Part of a small language model's weights: 182M tokens, 11115 steps.
Each number is 500 + 40 x the weight over its row's rms, rounded and kept within 0 to 999. Layers, rows and columns count from 0. Numbers have three digits each. The size before them is the row's rms in percent of the matrix's.

# o: layer 2 attention output (transposed), 128x320, rms 0.205, rows 27-63, columns 0-159
# v: layer 2 attention value, 128x320, rms 0.0903, rows 28-63, columns 0-159
# q: layer 2 attention query, 128x320, rms 0.0929, rows 64-69, columns 0-159
# k: layer 2 attention key, 128x320, rms 0.087, rows 64-69, columns 0-159
o27 117:584512558485550519459505449493480590520512532477572498535492549481488515446566518499439478512503494528543577491476517560492459527492522499535545510512478468536504594473497573452475486500499486463537514467494424498479506522560442521508494510481435506555477433450526460516566515504455514467513545485507552539471574491399497474517561408490480543490463512490541469445524473470529566516479512591535493541544507397490478597443522470410500574567541459498427489508500523525450485584467432
v28 101:612587467469516498474538527531438536409480502458519523501533528527495524426497511532521520479433495572519482508595523565529460588517451474489508475500504531484519516532472409447466514621519528590517467511519486486461552447508482501465477415506556456477481480415494470484473519452424410509466445449444507444546468433460535514524475457562541505468508506459433499567447425569494505512469461426510567466480467505486408483511460496482545549517475552508550523473504502501488449538528467
o28 107:413466473535443482487455557499509519554510466487425521481510462510542546451556557528523446528527508516479511532428462571474469440513554441512564454547478455463380520479555499519518473502552474446549515453527585519540500517485443452533551440517481521466489579580513455526562498564550533517563578464569488492522472509513498527494497502492456440525463506525535498448475532478515507476520529528440553561527567521552498506488423478475522505468509551481504472609523458475540551479514451
v29 105:477452517527469514464505564513373514434474467477441521547443492560540553509496480472561479459421500435525520426497546487466480492550515454481542500527566506509450473482456510499437549508481517456526541450552520538490521464481411535555544484503448474554469488524478527433559526482517474505512487453495525554473441475547528457451565527594526500504559524494478492426591522456513548471513500543459458427476473455557516504469639509554421511481485506471456496498422488534488506553540563
o29 113:477498511539414559536444486486522457571484523540572400544531511546460409539567445500463509521465470468455524500461562545537404545482500452478484578430469491524498540496551539522496508443505494555549546529518504517524470492494528514463553548519517542467426493521532507557481517527536529509502503538542506426467482498507467462495517458462441433393613512451571515519445482527450479490483510484516524502492524537462467459482467454518525502436461495478468494453464473495503481394466449
v30 103:478560522479498508497477545498509485451545509477529476582513481461493454425472527487472493451531435498484524492531511543492520471481568523490546438497543463493465501492474516499470528491462471496519440515568564581552480448489557469484505472501478438524494530541462475506548426472514450548488477483409518459546503456481455442513483494522531474453479496464490465433491586489471537443436595567492429515480526486445463487503484525518429505465440590528528443508421503468546547461505499
o30 114:446472495471473502474532509464515505419500522469464535473570494465516469470449510489595506534494553595544469477463513418500495527496417447404449535482529428504532498546497517474446578502490551555562495506466523443482543488426524455492544484503498531518557499534491467493515491513417533542517536491503553472455569525514576577516552485497484508504540521469472514470518488508551548491511465489471553489473518509498565497508520564527559515497579418496512494496505499416443537508497449
v31 104:500459401422468517437474574502491560537525604475514527492508548441477460461475502443575530464463486540442524506447479500513575529528578524575479506585530470548445425519433461512520537523458510495436488519488496517528544496552513490487471473424534514453464524492521497553494513574522575487496478528483395500486490568522513515497463501465539518438481496501464497566524531525532486522512468540555464485475443557520481446472524523465413452475456443511545466481532435442505452515521472
o31 112:556526600477475558466527449515522505498480517483456441436475453477409538430458534502516465533492571455517524475516534538536537468478485488448570472517504466370523487531506556485458454477514520440507550523476490493472487506434524470607426527518462508555503496500498537483559485524491537481511469486493536577486492449470553491512521550486517475505491486470485465479524498518491551549464531461512581506515534553531553540495483492516550397520464486522528455511452531511503489521438478
v32 107:461487549513502490581539527493484544542473471461527495451480467486483534504509534511522496576549565471545514485525457512465607498493441489481469517489545519580475525513512469552462515515436479467464520529438480530473494515463551502539575446506503467574520506473623517493524480403528467547548364467455505512561555480469554503457520496497482507497503566467472552470532414519428490559465448554462442466443490543518479496495542471506400496414504504577458455472500489546438539519494518
o32 112:550512414499505508463538465554519475581472497494534487537470492482525448410510489491414492571458390487522477453479514469540535507468524502531466531468555479499486471438474468474494526530582448540544478508550564433533538448526483521561498543500401513540468485464517413506474544564548558481451515493438594479410460598457470540564493494512453498489478441474527513464453474575500469519502514497495563472553519478433520529478486539535521530441519467528541497510506511481621499501483515
v33 102:449508443590480463531466561555446550480576522496557509505502473530509483462560462513524542557531438492488518569529503495375535553459537486509521554518488456522507554490447475568503510494465501454447474517510453496560457518441472463503545487458477470507489431463448480553513497497466405550513524479503466548474453500518503539515494551438541439558470464462504485494535499539503556472543489436474518501478543560482505484489491497521528541507576441535507541471519492492539485572527539
o33 108:414499484482529471466544461557503487483516457523421506539476537523530485535452527487426495506537515468559487495509443545520515511452531503509522528422416465524472426595476443538479450520551457552573510458567568467458516567531462428582423527480479523480530584447413472477518531510492578504499465553509497500511528505495468522471482438526529554515502510466554475464509439509560459430532507493514446518493465460458470569566550503494547484489472441547509435512494438538487519551529458
v34 104:429542481457548475508439548521449516560485458597462471538476478452414524520523482557521585518538537486487470493529558525502556571439499483481448496502538479472469466505470530431488512527552492532495500446508502502493540473491506487490521523480504506540459604507521511521521427486572530467503526525503446574470496540508481500573521560542529522481522493473484493482511499498516464540476448448429490554442524506446486511512517444484498491516565543520512537480546507458470500456496468
o34 110:571478505553434513517517426435560505514478465498557478441493514476540559532536488458556484467373534524473498501553468445492511428560532499512488496573538536518432519450485472560515508540494475505510601462508553481482436522500512460477567542536568555518519473480445478487562476572483483515508497512430516557436454468472458485545454466484505423538446509590436537484458497502451578534526588542556521433572517489458508457528463536407519514480473494526512565490476532581464441479468553
v35 107:481435491499543458505513503437536420540544505518505474445541458457531443461493433541503564523424523498548487537495429437494483524475519452468469549545535524432489564481468515544556538469473527514495466517474565413421467469486453508565485519564486480478496518512507454424534596522494440444564486463469561500540499506461547467516486516467593564523470485501449470505475532443523506495545453477524568500472445503542403461474486495587467523535472488553469446434488502570535527583478527
o35 113:459499505470494585430515463534469517537514440517459508466494553490493517524520524523560474478500475462455479478496549549513535534511491533570544490502529542561535476544480452474504528493513499417511505455488483513474510503539541535548506433486423517524500511500533561496469467437496502427487512583488521529437556484590482466487549515523445489491496511439480518490488525498453456547452418506450452537504578540529573517547510402538522542514523492524558535516491455372549479509557477
v36 107:521498553468447501541599519512511519451538457499462566546485460462447484464460539413540527556550496499489473476540541513535538568493504484505459482508470546528456455516556553497562506597480465421452590485516495481534499514496489442500488492442498540496495487438499458432523583480500450463474514546560549536453444459445500441579508495533525633584498535461477460454435510518495542506512470487498515513516415471540496426485471509456526552487561507565500463513496520463466563508485491
o36 117:562476518588464512506495491433439409533482478511560532493533555507487499398499455573529469468553548522487498430492378472520513418509504542502517544528494462553541536454438514528485452510522477464460519451509549569446466455506517547513555437436481425476518506524577437543584528504578546492561509477518548474444539556527485557476470491519478456506498420508500523503543429467476437557523529534506560513549466483499547593509472447500519517501461477440484434522469465450562525533534497
v37 105:492477491467548510538526464484460545513551529559495538510528442501550538450475489472553452567473481583475533471515481526504508488496453541465508467427509522490490477514546524509487422540430497441505439522498452492502564499401471496548524489526493530460489510569430522532514473538559461401418551534513494465549470489571502528504478418462487496509471528538482471470467531550497461522509505536414430406449523503552485435497489529535513547556562511505530524487583497481410542549483479
o37 110:553543522479495488481499542440532554513430517513522542497506451527431515511549516529520474479534484526564533502526496518486482536500542524566424512562480537490498485493494513499543519434451508491525527518423504460549499489490526498486505480475520423514458454378480532562555513509434512531472449515451484453471508522505529498512484572575556477498520457440480434533395484488509512507542463484535572538446488533471508537497499562503481474480577504489483495487463482544518517589548563
v38 105:543506456553539467497503542590470515537477471521527466450573464558496424523541486520513536478528492573471562489451468452546547491440435525521428497477538541452480462489526498468426498495498500472490524474522482514454503520431503535482501514574503510455469551471520514498482537519473497525531549425407493498395502501498417491488554489542560551524491489578410477454446475507478519509555480499477534516482515488501507498431513518422474482474422537544491498529455454461530505427495514
o38 108:570543443538540535456511561481481514467517503495419525484476549510471520516438578503489474494474425504476502526528477457497443514561512465534557556496508530538511457445470554575495484456468525518562552419567566434479479463531467546439490493464532498481466546452469522497455516586529562521544434473501504519594482528495510507494558517483551489506468463458537461482509513490485501495446460496565435496427490496507568544507432432420588559483550439573479408510498481523406577504545479
v39 108:474480492508465547476494473465507582446521506431489468525467478461513495418480570446511472441493495499533456537520478498483439521472498478558515473536491510497556460514418502534475482472490547507482589481524508491525510512481483477516508561458488540510451531442546510503490461501523530539460522371429480496543534454521506548560555416481444520438532549573461490591525524439524469513519404584521548504489495531500488541505462435544511472512478586513467532522445460519516545514495462
o39 118:513517472504555459471497505433518447518536495557444480364550540518476469491479408529481495506543508455439538468553455555462501499462496511534510541558539480491461470584558524519514442554444512535427562549503445535577470452487546557472560510452490556410492536520475498444493534496459528525483426539532513527492513472356478500460501491550489516498470483464547468415499526565484525457477570456525475508505515504493545498510460534570500480471493546496531484516593461500550470455469521
v40 107:515458476455510492501513501509545481523504534527469578462548491569492502492481488483471533464469514495588517490527618464551551465441400471480471521468464460511509509520508446538563452542586471498557524475509408526481430481563501485453564473536537478491465477444571480497515477412523538506485540468413414446457455534563546495497542586547462535521448542478433505463525456546469510538484504504471526479498509535497518475498512530509428467508493528481436518524478513500505585422476501
o40 114:464486526469532524453455497453485436594515519474498479558553542479514559569528490484448460512526501510473465533447512581491472531503547483492513421508555502482552462499479451542458481489449461534510531534573470429479471525579554581441503529502468498507473451518546485513466478574452479505546499487474537575480528486468561515503445516439525464490480501518548533503551458544492473550537453488564490537539512461499507421532431491490519494537459529510531487521521515540511488517458470
v41 104:473477516436512538585402564580580512472520465507520567509508461468552483528493444534525442544626572512537549573515471499560467481478484468521525526458480573433489490594547509520507523520439439484559490468448462490426497471463545527490533477513467469403529478489457510480508523432477494464460438469459495514497516450524503467470461529478516473506515555440482500486458468508507451580502477512604536486510548550480487507479541600502477424568486522521487478512523452468489512477545492
o41 116:526476479499480572506514505513434568567502472537507455475478472458499507546603492541493525458448508491488427537481580414429507448498463489489567470505497461472404501471484525559512500457569486554514410506476536475495459459497501544482421507471446486545499542404481528535525478461471538509525442517519445444485473541464510499540483513478473542509506445478552484427470539452471465545531499532481496475526448407496508495553521473466596529539524513496556487575480498483606541538460478
v42 104:555455530525482530525497472519514525479583489411497595505517564578586445569503491461481542548385531461566542543517518509535486457495505485549499447418489469423446566490478457456509483517513489511439553484537514484524488469571458497561492480459457542518516537463574496521479506570526467483425469492462434525505502478430470444576526487538526475448460483480504587495442480536563502484528534507576484474485466459550530504467473560442481509504506507563549498527522469501482447541398528
o42 116:492501505476501504498502603507443462474455573543561515493518520482473498450455503501505510498529564502466467556491442571473526487525485475556507498472440507527531506443568481589468461497521468527550477552518476518499543435449528490487527507472452532531458479542432443483512416490546524546526529472508511556523462494559543535402527498478483518542515450535574434459576515449526486506515476469535546472450575529440574485545456500571475455506457566541515519542545513426502474533551522
v43 103:479565528442511505444508524484449477485500576502536511511484467502556497480503487485488518541499523486486487498482471446460465460458529473522487574545497461502482498560488554585469566466525539498492503458457501471502474521436475438546448396465509518464492469472484433470469529517541500504521465571496490515447476470550511425553529496533552475444522487476541515511414511522518439437498431534580428549540540513450484509569479527465543465544474476540460515533509484519511473640527463
o43 110:442524537575506546504495558519589473472508539531522478526454446499532555509481478520507513468521521489498536494515547485427583493529477512451441445492506476431480488486491398427490483493537540486406514512506500465473535492566461491490554532457460512539544559499473569453514453525576536473502485504526527449574505470529489462534491482480515530505508502512432497480507442521513402567512465491481543489439509472424489537526573419580590530547484494491512563534467475455446557485459476
v44 095:513444498451550528466566490544579475524481465482505484502474551542551495492576478540418443511512547540550502513567436424459451461480511474507508451425567547546559454420491435495449512460544501511460450556495449480512547513516508511534426555486533474504498532500496471520457491516558478533558528589546482541534600481532485507533457491519501465419540547493512440461465447473532472454482480525490486544528531454489433457509491457492529477516494534502467500471431457438487558427508438
o44 105:547464472504517452499419468534491510503452472540462493511444447522533527533487483468526542517505497465495573438478552515477524600515551492560503438532465521437514518507456461461493496589547504458533515525495554509489517549481493586478589506501500573491491558597505465521473572469467509478483460506454551493579504537500468418492495476448549529454476502520460461571438567435470504455446469459504509560502534545496504400474449548542458536458484449447486550525547458443515478444416501
v45 103:488528485485512601418487455505524512542506508420491523549505373502418610442517555510460518406435550505496519491542418384459541614526514544492520508501466476502487579432532472444483485541544521511497426515503481513459537514461529466461482467468457505461503509449529555471516493579445540477498534372477494540423456539494520456507470499522495445523447476556513540519496533485474547517463425523488579491495516512500569397542545525454526447471463507459520534445451486464542467547487464
o45 108:568593511526444471530541547511464511430513498473459461442485508509505411471490452484573464500467536542530431507477496550491485507444446519565513471493540534465457442501557477521449511519470523550499488491525548468495491559535537598536513544484450497473500494555470471600540522493511483526511530600548486581539444430515512596535474477486442506561503527540574517501469451485503469454454583541484439456460493524537535519491458464481537513535538477492454452389486494517513467522480481
v46 104:428501488513500471449576513497490488547509491555477503527478486476497520424531490492494482450452475452486514421542503582495527522475529516504464526476529517461496493506457473452492531558517522478491492462491441511510527474525511549473443458458525516445542408461461472531511471508554493425537491516540498570537484484545525511467470491528591442515551443476540538514591555495543504529576509488459610550469531508472482561461476533497470473483529562490428557500593567515502535390495544
o46 107:520522486498446522488587517524499488453439487502446520583493567538522473535459531566533509467531513460495490588458471449492475533464494498463510458540505481519503569475484485583499460492512463538559497499524518509496476515498494477578515591548509512513500565544496442588521494559496482529550500444456499466496532548513541458509552559513501436488410472468461459486528431475488498477531543529504443504529530511501533427524515514546535500525481424504470510442487497559495514521484448
v47 104:555451475502474440531516521519525460464513545467547530578464478497469470490523506545457510525491458507476496602592440515502464486590536504499568507544501465530470476394480531553450419520572509436563475462441506516544472475519477534541526500451514480573461509539557533443453529442514506490499490527514490481480537446482518566531505487506469540433504533517512486429467521508556473494498484488475542535485549462532489499527484468550447471482473582477546514471491534484529560423508564
o47 109:429447559514495477422507536483566480530490495426460497439542521495488493487459504553496536470510512448523500496468463503528478526509465510513451592476518514533583443456439540477563448504464501482509556519546479528484491517491576510546520480509511517436488453436494555466517528444511498427495511496521576448522536548537525488435552408491535521515488457468501488470495488463547528524495548530537518507492498579446552464517460473471544513523477499526505521539577487529434510497519434
v48 104:442537544599474490438519481529492472559437474499454536555544428516508536482466515486475469545497456477449512517531520438552513460510521494518471503487541521473414533509455529505496516492454490536440547528438525516470530504524546565492510486461575480415434438534512482482531485502494517474541542471425489542443483466482537572548483477504580494491527552533508444471523533500451517461463492539522398512564504511406537526562519537553548472521449513486535495516569492481509471531502478
o48 115:536500513463557490463507534539525494465517515451506534428484501516491534520457468443518541482524444603506463452489435490482513505416429505448511511451503515501563414569505471528526516524492523476443446407581475473495598561468428490535517507427463492494491489555511540523570499534559465474526528556531543561527414541478510533525504490557500521504508410546515507456596460462490546520559516511506476606443574541430508497505472517406469478519463533421479502415518432531409510432488503
v49 101:529534482431531535466487515480480558619440438433520474484477555553538505505467561504519479502520500487498448508494536501485561495498496527509531513483472514463489465426529475522444500518481526493574517489482487475536425481592476506569580503527491519512490489525535556475549532547553569480526455522526538445485459427531432523556520567470493415551517459447455556515488448512536557492486440508504506572462487548439482419507514499516520458538433517512512531502520510506552449513481528
o49 107:512441606541530504527505602576473425538439537567438433543554485487498486477557504485479574446420504405493511506546471538519506618488451511539512549544480550500492509470444454550488464444486634506465540585520564514527498482493466528453503550517565516473475449481536520522566474524441500465482510493479468449520513528442543477478425448473426521497459499464540497529503481579488493547480523507519471489532547486510510539474522503447545536513501413482494526521509465530492614496487483
v50 104:499531527497520513494521512529522475560416514476532531490485548546478481520483519395548443515525450470486383536498438498514498484550481545476508478548432443537522553498489487479451449484542392521498438462549440530446478474530523510445494461512474476530462497523581506499549478516484454506450470514496531524507521482539521527464528420458562533522494558447464444553532548539458452529466517456565503488494423573470457474515568461483502528507527529460458478525552523525536553533579544
o50 109:503461540459513497470476400488547531475505515552475469473521470471482457466523487549532492547514546484497512469503536498543474434504471510561519551521471519509539447576477578507501505518567481481535412531493501514488502483533449528554553499508512540511616518452414514489497539498470522548481507455412569505504456521523543550521467502468481428484482466511513503497434548503498460535534500482494486549453529369566539513524484420469479410475463547538499553562488544495502493477425495
v51 096:479595507530521426477438524497539483505541477481479532477496482469471488531511491471471542500433499524517507512486453506588512559563528509572515462477504433478469512471478520496488514506439544457583552453493502536421518556608536513511504474507546510566492445512447507528472453520495541512541475490487452496457480445512569397524474522501558469506422486495507506435502528484505489534401529486477523468476463417441593441492532510500526572495491528446427416514549474583495534508476440
o51 107:544572482568475502484461506473503493491471560495501549517468505494471488519507479484482406555474532519441501492470580491527485480459472414483456491486481518512498562484520534534527444471546424475487504526526511458471504421460496445499538427472473528493544554501598561531585468445556541388474492415543472540537476569492536593474497471538454461415518582467502510478464519453528442446466554514551523497505489490529378544530458510501419528564494495554539516478487582545513561460569496
v52 110:503456506515511548486442436423481503508516542514536551482491478506460531539511520513500493506453498549549479469536543418521433459505520545508452519489537411486465521499507529563545473481506526462527515443357453543512514558572558493495512442491540472444453519519551457526532519431504452557471489500500423526472460601464533518538480457537439508538468455429455574474524515544464476574482518503490545439520467519491478572537490466525517547536491541565515518532538490536449541488486491
o52 115:486494500479453521541513434547586503484465515480495495515538531499501578421551487512452532500532527494477487605503535525461541502484503480525447485500507460587552472537501512501471548502542434456513514476559508470496470467510468508499421515469430463519498493516469470478538518497592496537554516520465467459528566477415511434409440503458475535462519563554590457460502500467509479496574523463496485462487509496490402497550545525530443442492562513503542539448542459484551481476582557
v53 108:480505528472483525524493510464528477606502497472535552532496471546490528492510450498513436533541477438518519557479499582475549520494520532513529537486512485528539479479499532447474438428472558414479502554530554484518542498475507542479525475484539457515497414493461502562462404469535610497464474532484503486469498480423501487541428493398536545531473479533490536438501522410518473490482495521479519459495501485541481585503472498452509519428503516467548543509487433460466510482412514
o53 115:527501484475544485431400529541471622451451453505455397493506497487448544505379482516431478578471447494492457468542496443539488516492454516471492560492510483516480556463499483593493509453520481548509471540463470495501492515424568428460465489437496523477590454499522469503520490529437495501525442497536486513443520532508544503518499561540440463544508541536527563473514554509483489551590470497493468492511522505380467459455524447498443487590465474590448485464483502547511462525620505
v54 100:483579532471502454508469502609482544509530513485564541517485480530457565490484487499553490516559526529482444513536443525523473512513524581521549487553488517485504451456520521582532504468451499494554546456577482594542535502549517455579452536476491446524430508541432512483535519449494526571405510518477520539481517477513350503498448494492525497490485455516452473484444545491463419476449431497433477450525494473528467557516491563468535486491515406460468565512521526520441503444447484
o54 110:501502480423391559492490472428484569498474509522527518496478456541486457510462475534464530479474531491512524398472447456444474517487471488527519522509472579504499513564395463500520545521544525569431474508472527565423485461500484518405511463486454545452548553472516545470517501478532540473527469507494482560485522538477547503560494474505426567529518500498557483458513418438507547477550562561519564461571457545530540506504535550535427469528513515495491502502505492527456531574475553
v55 109:473468527540524492527488510495480501474500457478589512530526537564527514450472570489448526432518526519434460469513477459507537469432495572428506586453484548465515564490485513494493470475508459433520496523583571546479332473494483487507493584544380465433512539538530582518495486564439505578431457530463572534483451513456543536547481482542544498530519477503461509449452477522550518493495563550472507525494557473528468460514446568473517467503597528499481428446506488508488443561419475
o55 118:544518467551513525550406509511553592521485502557520474530498575493503479497465468451493462547411614510504450484505480498535539580575416479521537456541497448449507526453476544460543553514488514574503531471437423411538524506480517479446524485489511523505477484502485445442400461515586503457511520454539475537505580525550510516518459473510501585506530501506574463499582465478445485440537447496531486527410547538534468533459531434489502539436443463547430498533563477506472523539519553
v56 101:481518456529436433481459436499459477457534595449525449468511545477432507574448495482496412504532504448498506528562562575474487522485502505474456492506531500491499453463489495507487541480524537509569515515460515496486454512459485493589489485525503448521506471520527551476486454500518511506500468532475532454437485538496542448478475517502469479524544540514573425478461614461482573502541504549551452429433557511477451519474479439458499520579488534518415500511451503507525493576498480
o56 107:443429554464427500505473499517491467483525463488455460480457507428547510467564482561537546518467396488471475461466463434506509500491538532409525481423548412492552451544611485491443530482509478502468540481479432465452534552505538516504498465448512460513521479484549517444505466515479543507484559452540569527488524493529527496566454500555460529470536530497448485561539474535557408554448441580509517494471493408502470445435453542517471442558535491505546491439584474539539432491468570
v57 109:466465520471469512489518429521481571470533571507523488436463481509514471519514527478435463475495551565450488537577475522529479501519471499454526579526551457512484471419471534501534440616550510468464465460521555432520479443490492505460527554514514507525506463526509447528518439476454509594459485505486476546534454503585490512540502614496555465461513520553514525484505459495472470457435498516470433427538483483476496457440491485519468481542485474645502466542560438492501527469506565
o57 116:526489551529433492492560563520519415510428546474487513552528511526526495535469508483494510482515538544502443463482524541515537444494482455467489478487522500458524483519497445519477531514451539452501524472490423518542471564475516537492528431552458492524513532419438559507546569470529480506541546437494569406479447523488489438508502408467398471499477526482518529534506488515530491538577563460504571563481526544467463534558567472476453592460499495518490503532540543520500521572449428
v58 105:547478493496498499539468460505509542547504502521511489474449505456463447491430593504489468495518568498507523472418484482504482496573644487449518431477492480515474521464464580524475426475559439470416519512544416493542480529476503547526538592525521562458569489436480508433567427502468486432400471505553501515512573515509484526494502492531457494460553502502505449483412531493393437500503463462517540569527557551528543484535508496537539514489543580520473544529501502519562454505499526
o58 112:477528473496462532582477490519427502496561507474495558460546512588530507560494497542456483469577476538502500512528545505488523499480442569514452500528469488522591535492555430485507565551475553521503498466520565526434468492460459570482502496487465494445504491491515463517454572474456469532534542433519485535532439491439497499540486431514501448534503458450453574529519530550513549455535450492457424451417453428433527521516449524574425453480478475565464501504485509430468500497533570
v59 101:594434410432514482523479481516445472531466535495513486491480482473468554435524511533487518466462492467489493484525547537458521481542430525485481596590451452477597506457489526454448483510504443517473432486534484495473499499454490442501515494559425531453419522509484507495534486517498475473456607550556527480481435525494515436479529434545469503547499515464486548505458493453493546483488526510496491522453509480513588520472544475523516520500458491465483455492479507408548516470510498
o59 105:544522491511534502476502434490578511390474455474447440511507545456536479528494508518474464543473536467550544446588504489516442569522479596469540453505493513539428534491529491503463511517485488542468554456428486551547485504477463514471486466532555442480556544503481485538559470569500511520557484424426484434563457454473416562497499539523493533484565513568523464456520489578506450445574478547440537453528454475456473468556475488470593452491547430510487499472446480556460476506483501
v60 105:443530534527562532475504503536551480565571517503468547468484567498469541519536441478503496461482482517571533485529518495470526505515516496533499508507414483525463480433501560447572533497475483564504470496487421553510560487442530500549505524511468516524548478450505494491489534485471532598566512487529508439456461502457472534473574456532470502475576539500441504573489516524527495546448550482515510460477485552495466475545588497541545508448551445519469500472473501509447447453557539
o60 111:546479514532448456542489509456534422425442480523465483577445478531547490504600515500470466544493530543440551519497546490495477425516486479534503442415547531478529401493481522454445502501462520524479488461490546408512443530546467474500508482487546498468536523534508481556539465453578522482457516488485535572479457518544492476500546396530477482515423521521446500481496489478457471528480509515453493455552448509484479488493458511564462491523431489471444457516522453480539484473467545
v61 110:473508411530510448422441475506438515482478446514512463499516473453466546528592510507526514518513511509513458529461521517551519480533448483495461516540497498470482550489558501469469456575589535491462461517495407499511536382496552522470522484516508595483584498513452483571491499496581470466410473528513486456532485534489493495582504487516453499486507411531541484516542538538535512533477457474479427495462500446510493446546530600471445509523459440497546479500525441569514528509515477
o61 116:511516552474487535481498431508528451532538492486453588528503486477539520485417548497575584542524506478519520492561516547467507519553499449497480596534483495502448469498439495565495472499495499545524469538536487479481432566511479511466448524470543479502418413475520523456539503505507399524529580527592492579457504501500445521565472481563495465480426528527518425492459529543508586502541522552508647477477483441443486540480451530501509491479438460543515487465512490442467427556578463
v62 104:469479428471469483481517475500550578517511507441541496493521495489454473485511511434497533469505525484578549509444472450560471446491417511499527473577523483499599477489459451553492514545448523497474566561483539529443520461476537476457519560471528508612473482516477435533497399439526459489459484540453511503502491492433492536480431482557563466487507484495522482485537512519447515498549502449539440523501506553478452487490449534436476501470526489535459522475479519503461532540484565
o62 110:534511547513501559490437518502441495419497493515490466468493522503569467468500568498453494513509479557502535551495528481583562463495573518505497513480522446493502523511515499584485467472514516551506497490533520504496609521550471516555512492533523519478585490525552481415499530497481488580539544446462515473463520509445516461574517567533507573513447516508536489462449430537526494531606500555503506497549555468495457582494525535461520550453434447439592539511527534509578505435467521
v63 105:422512473514606486482550511566519489505496520517559466490482556545514433578462513539464521433474487546514572507428475484469601511488534546462477478540495588440480461510520531482492519464519501508466496467508553494510536522532457539468488471540507453500476488471544511577504498534523456449520507444520516554489532478463495492599517477486529545541515492502493404499443450378528474446548452496499557543509501435417474509508526483513498491439491552516424526473442469561450512512475555
o63 115:553488513583511519460432469409511475510509552568453532492509524475467496450516465519483495492470496504527485468533467529539460506496458467508544495467579476508517431504483557498514480405516516431586486491485452522444484471487457573500530532520544559451521519534529404499546491485519465486510510487397501461533442515478520462488493508535503448509488457503526488562538594566462505476441442550555421507469518483488482521422470471451410545515425531558581539518534482461441410538425557
q64 100:511503486493516506427495504574478479450452501563393525485549478506473459484525480519455490515485574466479530538449495535524471612479505467538513515398504478519526540520526564535409580471455413502508441537528511501532459511449466517485481500444392560513450531576521489498507500426564525420462514534417566515419519546484507492581516553416444521530540490465512505477499433465484522519456440483556556475464573572555535510534452483466549499615548536538530538541483443461504511466488497
k64 106:570495554422491459574499485461462503482527488488506484552487510529513544520529501490505513505542500487515448551552496475442503537476499513450450485535522443510440523550518475442505471445520530504511533475514492503498460489471512504538457451479507560465498463507444438472528474537393585486492484484509508476521523518518493515441477478563524552556461505583505461450473526513581462487609580556465450480564406422552446504515474528542423464467459517573474520466521546489591481527463454
q65 095:495480485480469534544510509598439535447514386454507479524496495493507509463513508523499505447534556459567458455479390542508456518487547532527525512464434497562527521538488553533505483458450483567513561422434495456476501521523525484600520533495499491438518482495512480515489422473473464452532575458578531550461498525499447565498549502505523574506536486496505550502514515537478517421489531542510414468554494555551551506573471500506466459501528576501481539519496481439580561579445508
k65 103:519490513480492447497565527512460464529509527534441430568463570516424453564516498517491480541574457508539464514518531497468499483516460487492441514509546513477455488450493495523411446535506488500394451511543506458532415419487425487492535490481526477444485507545526525502521431444587506530446465523573468478495461467545574465452479526533456497467497472560484486484512490507546459468416431497512552529447546411406430518431569535471505510494471547511569505462500576517387547502531463
q66 105:568535521541528522503524507496396608477473505498501514522438548494496540468509496486434559455498416508488517453508543460499448468503478560465462552518494543540529526447572456469466511408438462367472501476533458453448451564481418449547486505510494530489503507501511525468466502506524539448495537509436524501523497490533425522474545506564548471534488472548566530575559563500485485494510455462520527522543518539495491466466521443464492496466418441473535537508555498533496502487479474
k66 114:505427513548568475455556557539490454510492488455515503561505469483446544545574455466485491537516436573512516488491499525570485477389536506566517567493421499438489488474457517550535518511577486519520448436503487423473568509514513489493516507546508522561526512518447500518495405492487459497468529499476527517547473506536508443451508468450548517441571565448575572454539534510507402499469553481495447410455573469463510476443434457481480454505510533444468527519484439582510547513560466
q67 097:473532546530553483446427486474565492468486454524483502514492467501468515524492492509442457570523531502540566546480499510452494463466466455534491511524518464516492515458499508552449500515501554500568543453495542488551507510514521428535493430465467556460494476490476511470493493527449466513503546565561526417506631450433518426524557470525507446539479482470477478505535529497470538448509519446482455545485526518510509567461503581518550504411420487504460515503438443509434460452526484
k67 102:538454455454491557489545558466465475491481478455451525519507503475529591529506454554529495452435530454487448566522460459537554445520511514526545526466521476542463528565525493550550575493517540513539511418453448509534445508494514492509405464517574414547542503548444450418510482480527509494526497441563444520479526574539491494456572470474475509541500488453494499439461456530495546489550533492529507436535463553404515493578479524495512528498532499509504521489507515552520539586554494
q68 099:474488522574529546505521538552429556492510470486436488574442443462503561503501554485478583497503552486490581482533428511451483488514452570552478471461450564438534449456418456508565455501594505448570417515563493527475533519537474488477569518498536462506509499533553476503488484505540503407497504516477490451558500422535528534437491565434526564575520501528510503514503496538494476500466435563486479537451496522532491537562431464529565507444465423516491489505436423485519545493523507
k68 099:538501503506549387585574579456494495579455578515455558500537508515539466530494498474508462424495476526509468524528540492501476464496543488436428452505480520468444408422544481525490513458465517454495471435525464502447535516513491427443549587450551522530499477438477442539460466507537516553503519442500466568534561474456443433472439481536490462531497539476527533440521541531499492506535485542495506441507508480451458526492502430515539507497448482558505516516558511549491490484461451
q69 094:518471470559446424543526545471463529527495500542436485510487547492493534464519459459485543397521505507523463465475529477482499490495578470499538554474497515481460512450451495474514604542468524509517548502537538407528506535449506536471469539511458427539465461514507494559560536386548442474461451524568521474488487476505532505524432486536451569512476503491479529496472487501515513439467549502534570510531537590569542427491520505467524509506476470616443430416484473421428526503495500
k69 097:495383529393486483506488452457541495543512449495443477457547457526487466529513464492550476535445428411510468538455529507485523494590567565532509431487465508578553515561492509543377505475509554423435494465544484526468408542474517478512521445566522513520539492535541513457494427550479548507606557556430534521507561580411549512523511548451548468547497463539511481500559483482549452463487421506524480541493496535479461591443484453515489502542500395494476488530483502502551465487573445